Each number is 128 + 24 x the weight over its row's rms, rounded and kept within 0 to 255. Layers, rows and columns count from 0. Numbers have three digits each. The size before them is the row's rms in percent of the matrix's.

# down: layer 4 MLP down (transposed), 1792x448, rms 0.0419, rows 786-898, columns 224-279
# up: layer 4 MLP up, 1792x448, rms 0.0458, rows 787-898, columns 224-279
down786 099:130123124122105154127117165134125116134121071101128124136163129166136133163125137118156108090100133114100148105172137151105145131157152147109149097151123112163138073133
up787 082:141148081134168139089122132107138161154133171098130142176097152118161143103101176117159144163116162104137132125115088130134087128164114109148101119144115132126117167123
down787 083:102119155151112099119133134130104123121169137128157113129136126122106094132144110128112174146097120109137092171149143142144141150104109161122118158138074104104127080121
up788 104:112121169125141144151109100161149131123170138155117128133129101140123160103113094128134134109065140116100146125113087125159131112094113124130122102112090142120127122140
down788 100:182142143152137168135102172144136151125142101080150122106104142135119190137115155147167142140102075125158135152064139144100182108114109144105111090136109087126095103112
up789 085:127135132127077141111102118127138119137155112108158165126097104127152194143102136083129123126119169138117113146137143100139064133185144101104135137131129148145106106124
down789 080:126098150076161166131126125123129110117122104141143110126122108122137139146173110117131133123112100157174136119120126154110115148125117122070117097117143108170164157147
up790 107:120134116103161130117148118105118141082172143128117143129134084091161147103141116132092124094111159124109151085086083122143142107159128113140149131134147164132078134140
down790 110:130139088161111109160133127134101155103102099125113104129110103128151143124090084098142121140152137130150094128138146146118115093142158122150092147144170129117141148099
up791 106:131121164143131157089142141100115125143146167159143100101118126125130178108171099122150135137121133103098129143136123152104133124110100165108113174134146125110079119111
down791 113:145125122124156074069171094105171119106128130103125095123117114105140112116155153101141098141123148125107154148138091120133153133140131162133133076133203122129167176114
up792 088:119117150086139133167108093134151126152136116096092145154127113149109148174137129123089132134108098104139174079136094108145107150164118113159096163158131103124117120140
down792 075:085142110158137111142116177106102106098164123128115127165150129126125098103127145100142119106142126158141151054161130116134084119145167131089140143128146115134117128151
up793 109:080088115125154146153151158097176165152146136098158100130080081137114147149134145125128172113115147146137124136098151099151159124137110169100132128091124135053116174117
down793 111:145140155070112139142166169165158152124157116120113113136106131127111148113140100103156141160119113108100140113138124125145172133155138131166141153111164092095107159147
up794 088:083123171101172120130136125111147161098109129117154098128105120117125111144102093111131142097120076131136160108101121117103122142130128109106148117153126119147121105092
down794 080:118131114104151140148098192143073138133083141122109114109107126151080096113104145120138113160162156113157129103117118125101141135104163063133171106111124104127169107082
up795 099:125142154133172180143153116131161136133140146152109098108131083110106145146113143137074110161135106116088130137141085097167126101142101120112167149144170181133117104124
down795 086:141128146128112164112098166129145133153102101157168108105130145148114169137148098161108105120123100178149115118084098160112139113138123127151099123144124112135149125129
up796 100:119155126169116134157139124119125167078148152107151130128093086077106134091139097151119158146138121161107140146142165103108121109148119145195078125135127174161105150138
down796 095:140154138070126104147135131144103139104144115093140131096138152122136095120136115121149133129098140107092115150122111148148145145136140102107126124124135113097105100104
up797 103:150136178128159178114129135098143136119104126141132145176142107127132132115148113158159156112139145086118140101102128107147151119115111134124150124089156097121153119087
down797 100:152095096112111115113182121176134114112126151166105147109139151131133112114130121104106156114132103145135104166118102103102149125142175162138134126104111166139089104139
up798 100:138117121116155154136123125119151121111125119134110149145057137140111109089168141126107142146126155146112143121122124148154108135128147104072147125151128099143093141171
down798 093:152165111124133151157079168138154128151090137125124130135148148135101121113106080161143109085115157142150129128118112105106151149145079129152155131148112120171098090139
up799 102:153125148165145128101173081148121105147114122156149161111108120132101083154181150126132124122124133122111123126117159128148143166106135063094090083155128162146132163146
down799 097:145132141142127144127078125160150121131094078130143097151155119101108123106147119126146162159117156138124101139135119132134087120119102160118092099084128113137091116087
up800 106:161147118131145116118120101093142163132160143148153152118099108106159153102184090129105099107100179131100191116129121145068158141151120157184067120161146092120083142115
down800 097:106116092118122104087076091134135165134103124099126110114088170140155115107152128171131134134146113178111109144112170111136116140121128120130138128160145110127149130130
up801 089:138155141103149113127104113121117150149115133092114096137127104096121145137158117123134139081135133113134133108110152129115078109138124116124072154122104134151109131106
down801 087:117127176136119103138126127138179113149127135100146125158162188138159147174121135119117116120125132108162094156111142116122142131112103137142084119102124147114101145139
up802 081:170096116125115090138134149161118133110105120132089068109166115140137124130159116124127134178183154134143108131113132112128127163063140142133088116132162156115111124162
down802 082:154134095144116086117141112107115130136185091114116158151073112124100160138136145116119120109151107131152138130148126181141134140139140108109166177110120092138117126104
up803 102:131108104152123127132160119092146106096167123127081160115133152131117103112139117136157145181118092152113123154090148122110136145152165112155079134125110126109122143128
down803 093:141115102146132079147122143148119135146126118103118115107127121118139124091170129135112130125147130182147148120090133128129122126147089174117159095121164123109129111125
up804 082:117146167137145112131134095145102146169157170125128148108095090137070103138109129105118137135135148156106130100085125101162154110157159150102141122170141165130152127098
down804 080:119153078112160103154151109101150103127138086093094115161122153107155168112097128117121147117150153123156123127155142153145146143180132139146131146122133073139137102150
up805 102:164157079142166141109117102113126110130144132151096122134152143133149092147136132176092140167102153143112126131153133130109135156146099129100134124172187168103103143146
down805 099:123155125103147137124121119132182108126122119126140140083161135148135106121136138142103115156136132123133108186109131104106077129102141138112119111149145107148146158140
up806 103:149127133174115115117140139126188160142145130157151139133141065158132116115163117144112131148134108159122127110150138081112132121112113132146124125101151129149111124120
down806 112:159115130167113132134109125146113132144064114086139129139165076130127054104140111140181128126141142108080120125116110112152149127150120127130148128142100119139146096151
up807 098:082165137138123168144139163091150135063137181179133171156156081149167130147146160121116117139110117140085128090166127115079110109122157122115178132126130114132166128105
down807 090:119146155073127139133092116134157126154107097094154123129086149123108092151089145137088158148117096132185117117128114121122091142085114120134154167083126158104118128127
up808 081:158165100167089134097083090103112140151147103097154156137107114144096123145140113080143146190106133115082127153112123113119088120148153108164129163165176134145144136135
down808 076:109136104115140161149130112117157077098166147121153127135137171123126065137133151160133132113103121109139119151130144148133150116136130086100090133150159071107151125142
up809 095:138094112123131145131121098107122135135134173088086155140124138128130122144101139150133137136162145102096129128137135121108126167083144094115082188147132126123099119081
down809 093:129105119081118100093128123149094122137118134140116114121113134104127210131143083171113109100118107140161119096172127172103132096130111149163109119091130132103119136177
up810 099:100100171104148152148144126127136159144111150194174161152127066171175154122150149092156111104101068133153145108067135121083149131120117112142069135165126138139096145095
down810 104:135115148128142142128110143136125089122140097113125175108119145118158142131139123096146100170090110118123121096107128142111171140158108132154122065131129171141114079163
up811 105:126100113118116144109172123137126142096117148123149122130089133104076087122179134159153160132155085126121115119103165114152152151097106089114108127126168175150160149134
down811 101:140088102125115163137139156124133116173100150132146088112149150136142121104132153124167138134136119162125110109118127140132108108098120153167142101126136121163145128146
up812 088:100142105134107113094127108117102140155125116119100190130150135142088113124160118136180122136124131164092119139104089090132131107150094101161175137167114110151145140075
down812 083:159154130127147103155141132149104109098135140114115105149126134170149115114119100143123088110136121089156147107115136152138100121156148094137118147113146103112153118098
up813 092:110108132147088126135145112126169141147124109162131109139111092118158092129122114143133146139142079117129084126101102094134073131210139081138091101126132189145118126129
down813 078:159142151101114130136125125189126129175121089066124126134135150101113137155093143114145118108110106129119108172132128136090150136099112142093138165152133146111114133117
up814 090:168160134133116146073161143089120150138144097099144145114118125124093163146096121137125169173132112111115182125161121099163186140086140147130128065147087160134171161109
down814 093:146097112184141117150106121120147123106126115105092151105140133155132151075142087098154120141089116177165112145108128101150127135160122116165141176109141080082108181110
up815 077:135118124153141133150142121124152127103078147174132068110148099131140118114157116156098124179165129137122122097141112121166147118135117142094155189121118152094111130154
down815 077:092135130097152109113143134143094127156133133096101126175113162104155145112114151135186120158124134086162083118177149130114128101129149114135097143155093051098121132136
up816 100:100136124193103137107167125118129145155109113118167118125106082150137118138109116176120120153102114120093134107134091140115154092124130175134114114091114170115145146121
down816 109:149090133133122091119098119122083138147162130096169122158137122156155124112140109134129154135103092165138111127135159145137125128174123183081143107128121109093109119090
up817 105:125144086128119140136146111105154121141146121101139113129122141141175105107144130193117131128093144133093128134132108122108125181122046141113130118130119144140111143134
down817 123:160169136130114132113111112125151080150049113108103090140145140156122144113135100114127111114156126092150170133112098100129122058104083157119128099097114136092143128163
up818 083:108104119158118119151147134080159132163121136118096145099086140082097078123138092128127156144099130112126122135140137157166119148139114113147146130161085119122090139124
down818 077:125131121115145155127120151144105116132118153117163143119126103116114108186155066099164108132149102155124147120102149149168111098130172090122109144145119085096110075111
up819 102:100118147132166136151120107068138166080155153151110161136123117156075119139134145123092145138086096099129104140114090130147078149149116100120161147085125094062102169153
down819 101:114162133138139107118140159129145108139143119134119153154168113145131059132079156100148122113151141129139104151098167182114163090151103101115160171106121143092148107143
up820 099:112142136146142146153163150078152137107133164145130124137106094079127102127158137145068139113145125110131111090122127130154122129125148138158115088126125132126117121122
down820 093:106125147148145127142093153134104105136136105110124131139136133141126146117120164164138126127112122117136100122108134153131145117152132147111100117138127146147162148125
up821 100:132164111122141159141095140121144087124137154185106095120127135090090125130108153126115130164120143147139137145078123117125139123191119111121143118123090127090135171128
down821 105:109075170148112147126180145145156121120099107146084099078123139140145112118112123138159135089141076123140143130129096126187074165130143122106148091092104157127154077161
up822 103:141108104142135120162121137117109119092149102138079112125112146117147084106147139083152164124160168128148162131104159112198133122124091102124165174137124119138122162118
down822 104:102091137146124078081134135164152160095113081166112141058110114130109121135118129168081137108091091125128069154141104140108142092077110124083182107127120168176108137105
up823 201:171147128124138145138113103073133108141134144185118124120086119089102127156158135176131124126113122123133113140131101131105158123168148167123130103094079110108113122096
down823 106:170141118121143116124148116105145127124137130144110136131127121118129127143128128139118140129133128122125088137111129137124141114159134145100134128109131128124127116128
up824 103:134115086137128122125079103120133126148164108136119128124084118107139119106121113148091123131072156144146107119118151153150148162140105129151107099147141128150111135116
down824 113:089152114142131141149134094120102128123095072138152117097150127126111163145073113165125132144087103126148104129142154152102125074187114107131156118119121091151090143138
up825 084:117141126192149135130089115097138128106115167150111110150138112121116168178106099218133123151153091143140117156172120080141125145033136141147132122155124150124121127145
down825 082:115151161061150148126103140143139126139125168125165127139115097129107127146137148115104111148172079138165134145106144140103147104089099132086123117101115086133130108137
up826 098:116162161131104132146103105094143121118196137090090136083129126119138143160088149171110177128093121099134143149170119117169148139137128151155124131152127140066155130168
down826 102:152120096147098133163138160130104099109088169130164132123131115124101115157155107106096081095155158136106122117137127081116104103152090121085097103101119135131124129090
up827 126:159133105139183163145125152131108133063155131149098137133118116087133154130183148145111138135140129098108152113106140116129137131107137107131131133110125106132120127080
down827 141:137119146079127167106119166101135098170154153100103087084127119117116129133140141128145141143143141179134146096089119118077108113139097177113103129138131134113124126118
up828 099:131156095133151179076095121119135103122098079092117085147118137117123144119142096111204132117135133109139118134137168114103126124106142177087114134113103133132166138091
down828 104:124144137144119108156115137126137111100138177140161155128163126156099152129116125117083146120119111110137084165136128123131066137144115099106108117086154098119131097151
up829 095:165105138166108102128136136138145133095137128150102122084118134108123079098137144121134132134121096160121136084120107132143108150171126147103100112135117130118162102083
down829 087:137131145099132034110115131152149114178078115108138116154166115102153082121108116088136113128125138188177174092150126127102106104143134156163118109110131117137110115157
up830 109:103200092144113135134121120082141138139105152113107125148147132123102092148141149137106133122151144107133108152103136118128087193156139135121121142166142132115140140112
down830 113:133108125120116111121111147143134084118139136144121101145174150152149121114115133070144116123139081110132097136127139128119112115144176147091119115111131102102110137162
up831 096:113106152180086112137151128122137122097148131189104118155083150121127154112148136110122108121122121128153156147119128160122147106104079145162113129130113107114119177113
down831 097:173149132081116158132139123187176127177150106100123123123140082089114119155106140113124143144150119122107118187145121140149112164176176158108171142152146129158133157115
up832 101:161141103167142155117135097137162114116128104161133124115133133084157183117129114119147135151118151114106135145076105103148120115172137119107124109137135119146087138098
down832 091:123104141103166107142099141098135134176152141139142144104114124147115126086132124112095060128092072147107144114130106135143119118124130097105103138129130159150117120147
up833 095:149120101111141111134105086149137128159151120132138125150127116134134172117132131092105142121126082126103110118148143097174100116149144149147119126155122143161076128117
down833 094:137113141133119109137151114143141138129132151112141121167147120139147130125100074120091124137116150119108098135142124136112152144146160171119167136130104101123116146115
up834 095:134134149159128131130136096118119117161121162108150104143112123134107113146149137123114142137144116080133111154122140134078066110122150137130089137135142126101135142123
down834 098:155119090129137161146059128145107154138122130116131137105101111119124135111108127110149086112185142139123107118170118103117143141141133128174115123094146128115107115141
up835 105:141127122200166136122101131136115149109093147117122092108153117103120132140168122149139157130142109121125100107082112130110132105100128125099115168130144125128128142124
down835 109:121158124136085154092132117155097190154146117147123091156120140157153152112124130129107119118163113147156115141100122133100113118112159085151130128141170139114132116104
up836 090:112164115141123119134135161109130162129128165212131087104138136109141156085140105175138125134099166128120125133101128153115118150103116133134091127135082119127089153113
down836 092:128126125094165104113153105151109128172122151080166134122164126109099101148148079100138116109135147149141119112109128118131164117151155104120189138081147139092124107099
up837 091:091218141134107115107168110100128158128196144142087154120118124111101101126141123125159164143101102129132128133157157133189124131130118120146093100158145188149147148130
down837 091:102114112121135128096124145140145118108141096154116112121100147144147132105138142071142152149126111136175109146140121109118113144088148127160121126133082139092166087151
up838 100:116151085102105121105145094098169169142148138125136136090139138128157142157110160115086121140128154125140155102148150120144104115140122104144142129148155136170122133123
down838 107:096125127146110138130122116116100138117172131145142156148132122154134108110131133153130121137098073163132127096106100132134109127128095092103156157116121119167145134108
up839 088:148127125130172133098111153119133117127121104116161070102108117119089127122172116138081116145146189131146123105109126140139128134135115144153071179125076116134156141133
down839 092:112117113133126093135118111149128148103124131099095128116150127162156069091118124122160159109139115154159140165086135154104163185165123127117159142152128169131170122166
up840 105:146136129100129094060142118126118125127166146144141145092121124096126127147123132155149105191086125127138174094108153137141118168168127128099093105163110161160075140160
down840 101:149131097115138096102112090100166109160149154135076128115158112171118138111143127134167123096131151159148148163096082082147112150124126145119130133117111126150140138122
up841 111:115111145157128143110162122104159115124140126158094098112144133142118107130144133153099157146107136130101101142138174138163106181175145134106138133083155136108101129143
down841 114:127152154166123133102165119169079166143121116106129134139157153156141138090119120077120087121111105136143100162163106156142119120125134100135126141131121103140118114158
up842 086:139133155117124118138148153155108125113135119140072131079151112097100153113133157120156131098156106107128154119104121125146092111144153136088167142141113157118126125113
down842 084:114132111150150144171152097152092123160101102108127111138113161160088129133163141185149142107101165110153147148150155157146137109143143127159084116133102105097116100135
up843 102:104137163121181135106135137123136122138161107153149158139134105113117158095158146121077143133079133145101149138118169145148106116138141140103138122146139161170108116150
down843 102:154135126134142105138124151165113133164108134154072179123139139115109127154121132099112136177134119131145131107170123091133118131109149144112119145127088102121111087117
up844 101:144167128145140148117104140135165136119185136136075156127131177125128096199108132133132149146109120132149133136168144105111077145139128144084136100124130178148158143133
down844 094:136154103098125142153139108109089174150129125126135136093103128120163143098141067119144113141136080094154139110127092086112122121121144151139145136176147122157144096146
up845 096:137091137149136132068168139111124149143127155129125163107136140126130176161143086117151161137170129098128146156110157121121137125139127108083085135125129119165110142094
down845 095:147117142152155103150145123107160124152127141132079131154128101143092103099147129174121111087105111108088121152135137143126128139143125058124144124119129147137129103166
up846 091:139161120126134142149104137100137124138131102121119107118088083120110120148188122114071111169108088108166128110097156151080094125134104134139114156142125148139151151169
down846 085:133113153103129178098185127163104118121177130145117075143173139090134123104140136123136104133127108145150140151111170112147139127153176110110181090102117083144089087133
up847 106:116134127107187147102115163119135143106129120124191162112160112122169146111135175158075123147123200098071129149139100133140123138120116139137144111159145097130152140128
down847 107:129132146159117103168118139138107080117113164109146120145177086109113156117129108128116137109104100102148096107134133145145112093131203152125121123132143158074144136142
up848 098:088136081089166138101095123065113152120137105141128193152128104121137118137153148114108160108118107118106118114102138086127126154192101054138134116133097122119132106125
down848 095:149138085145114147154139130087115128132136106133120103118147099141129098095136133116119124095150162132137128167092129167107144076093124151145095119165140087093118145150
up849 093:096139106131147149149120096127160136125212097160117128099126075152140131095139130155092173166104156122133125104138138110175095113147112086079125130163153085087148161132
down849 083:127173104139149125119117137083144146116121132154162131095099165124127090115161130077165100110135098115163074098160125151068109098127101129172156106100170135152125123112
up850 122:178108118144118139113131084103148115110117129125129146131142162062123153133155129124116125099112148139128138149121149130128137118154150142108107183124091119131117104135
down850 114:148132127135104174131115107124128146146137119151141144104160118135136130138160126166146090119124133136110130159109125128128161127142131144099115112094132122120149103087
up851 124:151126120153104139135083120144112123120145150133136144138066139139129171135124113099128124107102086091114167094172090129138085110162122104106130105129092132151132128120
down851 129:131120123146138116109119143113114145118139126131139086116120113133136122147171189117106116169144144144107114141106160134132139096094173150171135087197127113134133154117
up852 091:140130113133125114152146158127097158066129158177125151159087124139137152140090116132158118167128073109142154104143156162117115138125107125163132111080146182096114118103
down852 086:167174081123119146106120095119102131161126077139114164098104164139091145107093142125143131159116154130134121136186129104139103145121136137123118136142132138165127132132
up853 087:167173114136183110135138117093145142134134141105094142110124134101131174190138158111126121134094143132118148130149154145117146122146137150093117147186154123150113158145
down853 093:127132130107153134109106111138116098104118120151149125135127132145110098125138124138138106138147102133130129112131063127148118118115108098137147124090123126098142075115
up854 105:156136112172151137094108088139166135143106176119150153110132162091142166169174128111111112156131127152116170121132112110089140120108110156081111153152102122115125119155
down854 101:145050123162108110169151132102117142114129108123169130099125141123152113138130116092114136120160133140129110113128132080157104109111079119107143136134135128123106143113
up855 098:132126162173168119136104141095170108114154191137143152116099081133156147130147087150098127124114157132119138111128141142163146125096107128097127131126134159096175149198
down855 100:111150149140114118123197090076146116137123114121073086125132080171123071135146109093141145130121139119140133109118152142118113113140124088171119137160144117116113120105
up856 084:154127124122086095117116141139135164137107114148128076085134096130147102137146151166118119118142151132123116160144147133148104157130149112089141111147128187106077131146
down856 085:089135118105149123116150135157149135116126086143142136122128134124163106111134134150196174152096135093178084170136138171123106144103137131124160141089071107172138128097
up857 101:112118130109150131109128089133150104171160134145116076110134121107124160112139108124116116150104170119123134068150176145185101106148143143148125189112108128149118111158
down857 103:119158110085110138116141120141102133098124104106162100110191104153080150122114125130123144197134168120155120116156155095106106148119123086113125145154137103107139158136
up858 098:117154111128120149110134099143105149153120112181155137179121113139111137129109156130113120148079081089135128128132086121082146125157104116129141112181101107148120132096
down858 091:117151136139142115143117124139088132104106143128150130128134131127149122159185112129078129114144177123144164126102141182123156144170145139186116115139147123132150091127
up859 104:201188114110171104115156100116154149134186107152140129056122113114114154122139126145132107130148127137094195110101141114097145141161108118129074138191119149156121162157
down859 106:158071132151143160120111132097136108166113138084077155124112148118112145161131094149139115127143131085097144122110135131182122157139118122085144121149112141108142122158
up860 091:158097116166080144134106143141148159102118147111123141108145145109164108149143179131124118157148174119109151125133184121124095140087113136130125134191145130132139165135
down860 090:127122111089130111102173147170107130122125113149156143156118137146096104155124149134136106111120113181136101123136104164116119165100115145117148167076140070127128080115
up861 101:126128134144097132118131120118157120131136154144080119133106127137130141175133154142127124166083130100141130135130147121107099157162096152088121115139095140165141120131
down861 094:145126124089152114131133114145128133143103118132111119148098122097134184134106137089130101146157131152131178118054100137121138164133121118153114115146108096132134114094
up862 099:172126128141158118104184157128159126118142140080160126116139136143111081123144145135096170180145117105130140098118120106117128133112139176152088107135137163095167145155
down862 098:125125138133135131148137150123150135144134101106176168151123132125129114153134094113122134109126100148130143145112105155156160107141115085145133144111160138091112101100
up863 101:124116110103154144105137103117111130158136129114138112175136135146126108132097148166127156144155129141117113075127121117092123129134120112146097168146143143108129128120
down863 099:154083156137147080125129145111120159154102057151123116139142108110121143122155125131149116176166129145140132106105150119174147099120103141154147133119099146120111138135
up864 100:123113146137159185112134135091105113101137151141129184200119123133163177140117115139118118141102165085080087155122156156099125132093159162132105123168111101121112135113
down864 101:106121113128085096136129100106134153187109121119137101113147108136131140108100133137097175116170090046143141146118133162123138144092118139100117140134140096104107086108
up865 100:139111130168128150133123134130141148139107131141105096104166104161135134128168102206108133134115169133099128117121094108152196161096118178100105103103137167083113141150
down865 103:114124183120099151127078135186153127128137134087158101137145147136149100114150104154115118145130106073116136088143113104149090136133099156106101158153142087093134155138
up866 111:086106164139145131141168151132139124110164136121162159140133085094133148118133151136119126119094120134102136080152075093140138134091070144085079106122147172137097124141
down866 115:113121153142106123142116136126119156112144076110150099109150124115155124156124116150108142138109104137172171101150141109084123132103112112149092130152125107147151126122
up867 107:140134125137129114114166106156135157133116109156136129108142126119133102136160128121148125085124105116097147099124163146166154106119112128128112143132072114149107163115
down867 112:091097131110150107151108130137132114170194129127126126145105116153152121104159116157146141079108147148146118143080114191115084137139132125116141101065132154130110133096
up868 109:172144111105166118123094111080079120096140131150140136074126126131147179136140113151155129120104105102129113147117145144121085172132134147119145121126084139107149158109
down868 107:145084089076135158126144143119145178127099136099070106094136139125140134132151122087135142123160127132090126139158126122086103125116162139115086117146139145113108157136
up869 106:140173125120130165154116107113113134126142137147091157104119131107175138093148166139122145147147099130120178161145138057167181108170063121165141198138143155123126094111
down869 108:104132155122143103112161164135144135101132145149102137138151133149148143158122132138112107155107133154100116187111115115098126065138098112128113136157138103114125140112
up870 095:120134118151127155086110116137148142142136183141121170169128138121088160157198105108131120099139142145137149135145118103118134119162114106162155145111112123088159128134
down870 092:170094160156152148178154167141120157124127110141131100127133151134103084159142145175134156140135122093137148099102133102160128086091101167129122138151148108097191154125
up871 105:145074121128108167124151142133156117095142143116136142147128152127153109118163181126110138125127090137103074166140146155140112255129119115110114157099113140139139165098
down871 117:147192119130137144138081112119117137162095074090101157089128120179134162141111079122133100137155131127119185079114104090131138035108131107148147108136126138149135101139
up872 101:146105124114134130089114091122131122104173098142133118083111072117125154156115112144121152149150139136124205099116106075202171150145145110090109121143126156140136120157
down872 094:173158125140130106158122101115149128142141099128102160121151111136121123130174127106099109153114129165115174122137127105146125144122156095109108117143120096162137142156
up873 094:127187091100129152133159087118122105150131115101130140104157121130123109144146115110157128135150126076107130128133150104156161125176109099120137105165096142161162191106
down873 096:148132140123124124116112219144138149106127143145112072146121100176143142061116094154103128110107121158145132105137130131137112117124120084089165176148105143111134099131
up874 108:126141131149097122129180169120113125138154105165119142095098137145110074153160125128129120165162105108118130120124179130166121137116097150117123135138133120170131153077
down874 115:109089150138161134096123112165139114127119132126147135186109119149137118129104136165156099129117146194099099095093156164137107106157088154149108103137160155133131103105
up875 097:110115156142110101110169143130151111147155115140118158118120175145110098102119164149099132131131159132145121113175129132160087232148173154144081146162129138113113127117
down875 086:152132153116136112119110123111121159143089112159126127116095160110093093117094115142153124105152122129146132172137122100120129131142135089132104118124124167113123144158
up876 098:153112170150129114145117107130109125121124130135106085120128156097116081138154119149119138166143149116156120127125112120140109194132136152099166144111165142118135136146
down876 092:159130135114097094125037133136106118126121116097148123124126135128105141127115109124126120129171137117109099160099122115156118139134155133106141086150158126143155130137
up877 099:089144131161149136124133127131144137124189100144139145142136132174166144128123153156100125127090090110083130146148097156123114140125105120096103158116147154136107119135
down877 103:115128089166067147137099130117114168147138132098101128131112134125173097146105142104188117137117164130118131152165122096093135121093184113142102129129129088119124108134
up878 113:136166116163138123090144107141114127153115110137107135168100130078163095098085177123095118120132122109150117116121103108163098119123099120136085161158113130104100134102
down878 131:158115144115156144117086115131131086131074150116153106122107131119102164112154166099176137166151105176148145120139110141068108067089096166183114122103155143100162142146
up879 108:126089090133131127069143115112182117122096152172134147097160097157121108109149125125146106107160151109130145120121163161077130116111107134140091108103097113106112147119
down879 105:095137135141140091136168086111130111090099166116092110135137109143126096114124132150109167162145183092121108122137107055107118088076116119085140128161179102161114170126
up880 096:147165110142150122075144106115129138112158153163100142083137109122091118150133113120163134157141134144123159093098089113159158127113102146141139121123102125151109135133
down880 096:142086090112159131112129134135130119110158142155101158147146111149149149128122145132138143083103124111125114186130161146130140124160145141114158134116135101124141116085
up881 108:160166136133111137150137118111142128136106151201132123135101124056107112206180146127124132152139114143130114140135147122140145160178151166120103117136098120109121128101
down881 097:153138127141137137117131142098120112132109126137123121104153110118096134121142132140125127128122141175105095132144134144138134116140138131132113113121111126139122113102
up882 099:153131174134111117142137155122166116117109137117085134136116116142123153115149123146107100159134145104121131136126113137107130166095141163110120110111107193079123131146
down882 099:111142150128123131080141157147137124159126160122121097127115124139127118167108140072149182144146124127175104146122112092104126140142123136116140141119093156147126105144
up883 105:168136161157174117092128131149099161123133142118147106105123109121149181112131108157100120112108112129110146080137113143080166115121142149157106115095117148119114139110
down883 121:149120142129108144111132142125119097089145110145129138161130132125166136139134108166133091127104093169101138122126142138100177149166149135127086110153186127168127085120
up884 092:143141084122153186152132115093165126103115163142112132127149139106167156170171141131117105157107124086119129174129135144114120140191135147142122147156129108118121146117
down884 083:117171156122127120082105133184080105117143127145135159110167120140097079132123101142120155115119132129108112120053143136114150103082118136131124122081134119150142149102
up885 093:143177079156138153096118078098134107101113092135106182119158149132125123133188128093154128121164083093127128132115137096141168137108094106111137084105090139174118124114
down885 093:116146140133127109190148134130115124124114084128134131162128132130157147141118076121154120103133098134131132129175141133121137153123143096170174102116112136149112126172
up886 102:117131116143118135126135132104135116111145094143112096086116089126163091124170169112137126134140102072115185106138109112117134113116108146132138132120103118142107126122
down886 102:127160122147152115151070087158115139162100131115114108161129156096092130108099132173137110113118100101137115116139107100106144117132135141167107115110131127121173119131
up887 106:114141109106107140124134085076114176116176149088098154104126085139104156116119120139080125138108167131088136176121135094188182169106095162129121124140100134124129116125
down887 100:156109138146136132081076133136083079138105146122169136151165124123145141175111147122136077127119157153125115134175113121090123120134115124161130115136127163069113114140
up888 105:115178098152149174113184161074142133101138128146120120113140104108146130132130107139152139155149097134121122103100108106139166128195129106134176122099129120144123123064
down888 106:139097121106141182162119105120129108128124102104141125139151159135122119112136098118126127185122151125146099110115181128134131110107182135095148172138115137143116115116
up889 104:125143081109156113112118102120108169055114138138158180124145159114128155144159122118094107153093146101103176128176121144156158125103159150122131092088091099122147145103
down889 103:126130162143124155119148148132150122150110099103115116110189092110118124132116131095161104113147098126124101117103154132083101110136091126134173130139128144095121116129
up890 113:121135110095103131089141138135128125128135139106162139083070152107091134150120179143108162143105127098117114113172109080135124148113131130101112127143107174145134102141
down890 119:121127148134111104143138138133130093102140125149110121128121144073136143133123150149105089121150154135112150154115102153124137127154185121153175102122100145110136070173
up891 079:092119128152104146114142083122145159117120146157120114150163123161134132130159128167158108144123107123071094150131120132081125117128139109126154157143139117125154128138
down891 079:087083106131149116166114149171145100071165133098152124147133140126169116127094133106122148149130099144134130090111118138161108116163150112186089129136146091104106151123
up892 105:132095139121085114139140116113133137102188139150128178140135092088161130118146131094135127090105112118120122112134165130152126152171150127169085172168156136122136146114
down892 102:159125121084147105118099132173147131122101135088135134141125159130155117118115120135082117144163170102170155120128096145148143105145161130109143136141125101125141118154
up893 108:143144129105129156133150136146119087100158132127180124106112097131160122136177169120118111153120091140115111159150117126126156139129142099127117124093112129134135163132
down893 109:158168166121161115130082159153151143130122082138127142154151168148101142141167067151106185101114113143165141154087116121051121102131146129134140123108103147103139152139
up894 099:104150098120156152138155127118126143117147119127165139126142115162155171097175141152070131129125140124111159147149095135131116140148151114191101143135097130132151135133
down894 098:106199132117146152061147103131089130106098097125151124151158110093108144111109100098154139116158073109117136135097121112085135100156127166126130089119158117102119091118
up895 096:151131101101135148123121141106202143102132142091088121104132122113173169149152104106095160161094099142109132101121137099122134119150139133065132124124133117118149139151
down895 096:109143103147114117146126145127109149171121147114148137127141114144141121129096132138118166118158157089134145130107135164130147094127136113130149142111154134152153155131
up896 099:146171113132165142106110092101102156130159118135107129154093141111114112183141128152120133183144125126146171100114172128095124099147154113115113126127143113145119119127
down896 094:112074111110117174131131123148163111085166147112099153137110111107131119146131181101180083126147149108123108177163088121125109120118130115113161166121116159153130144109
up897 115:133117122176085148086100136101168125098181146146169124115101145124152127177141167132106122157145105142102118156162169141121133108168135144142104120144156136139146158112
down897 116:119190134135153154115107119130142166114129118091130103136105114112148158140121094121138113139144113098151129100087125144163156150137129143140180145138143108138150156078
up898 103:141151074147139133114144078120166098123131123133138127126109169120143153088163154127118120136119150156121128140111119110118121109140122085080150148148111113157085158089
down898 110:121108121131111134137156132116130106113095154120145156086122064100134117157109103150093123103133104123122074144175121146133142109149106098142120093148148145123161140183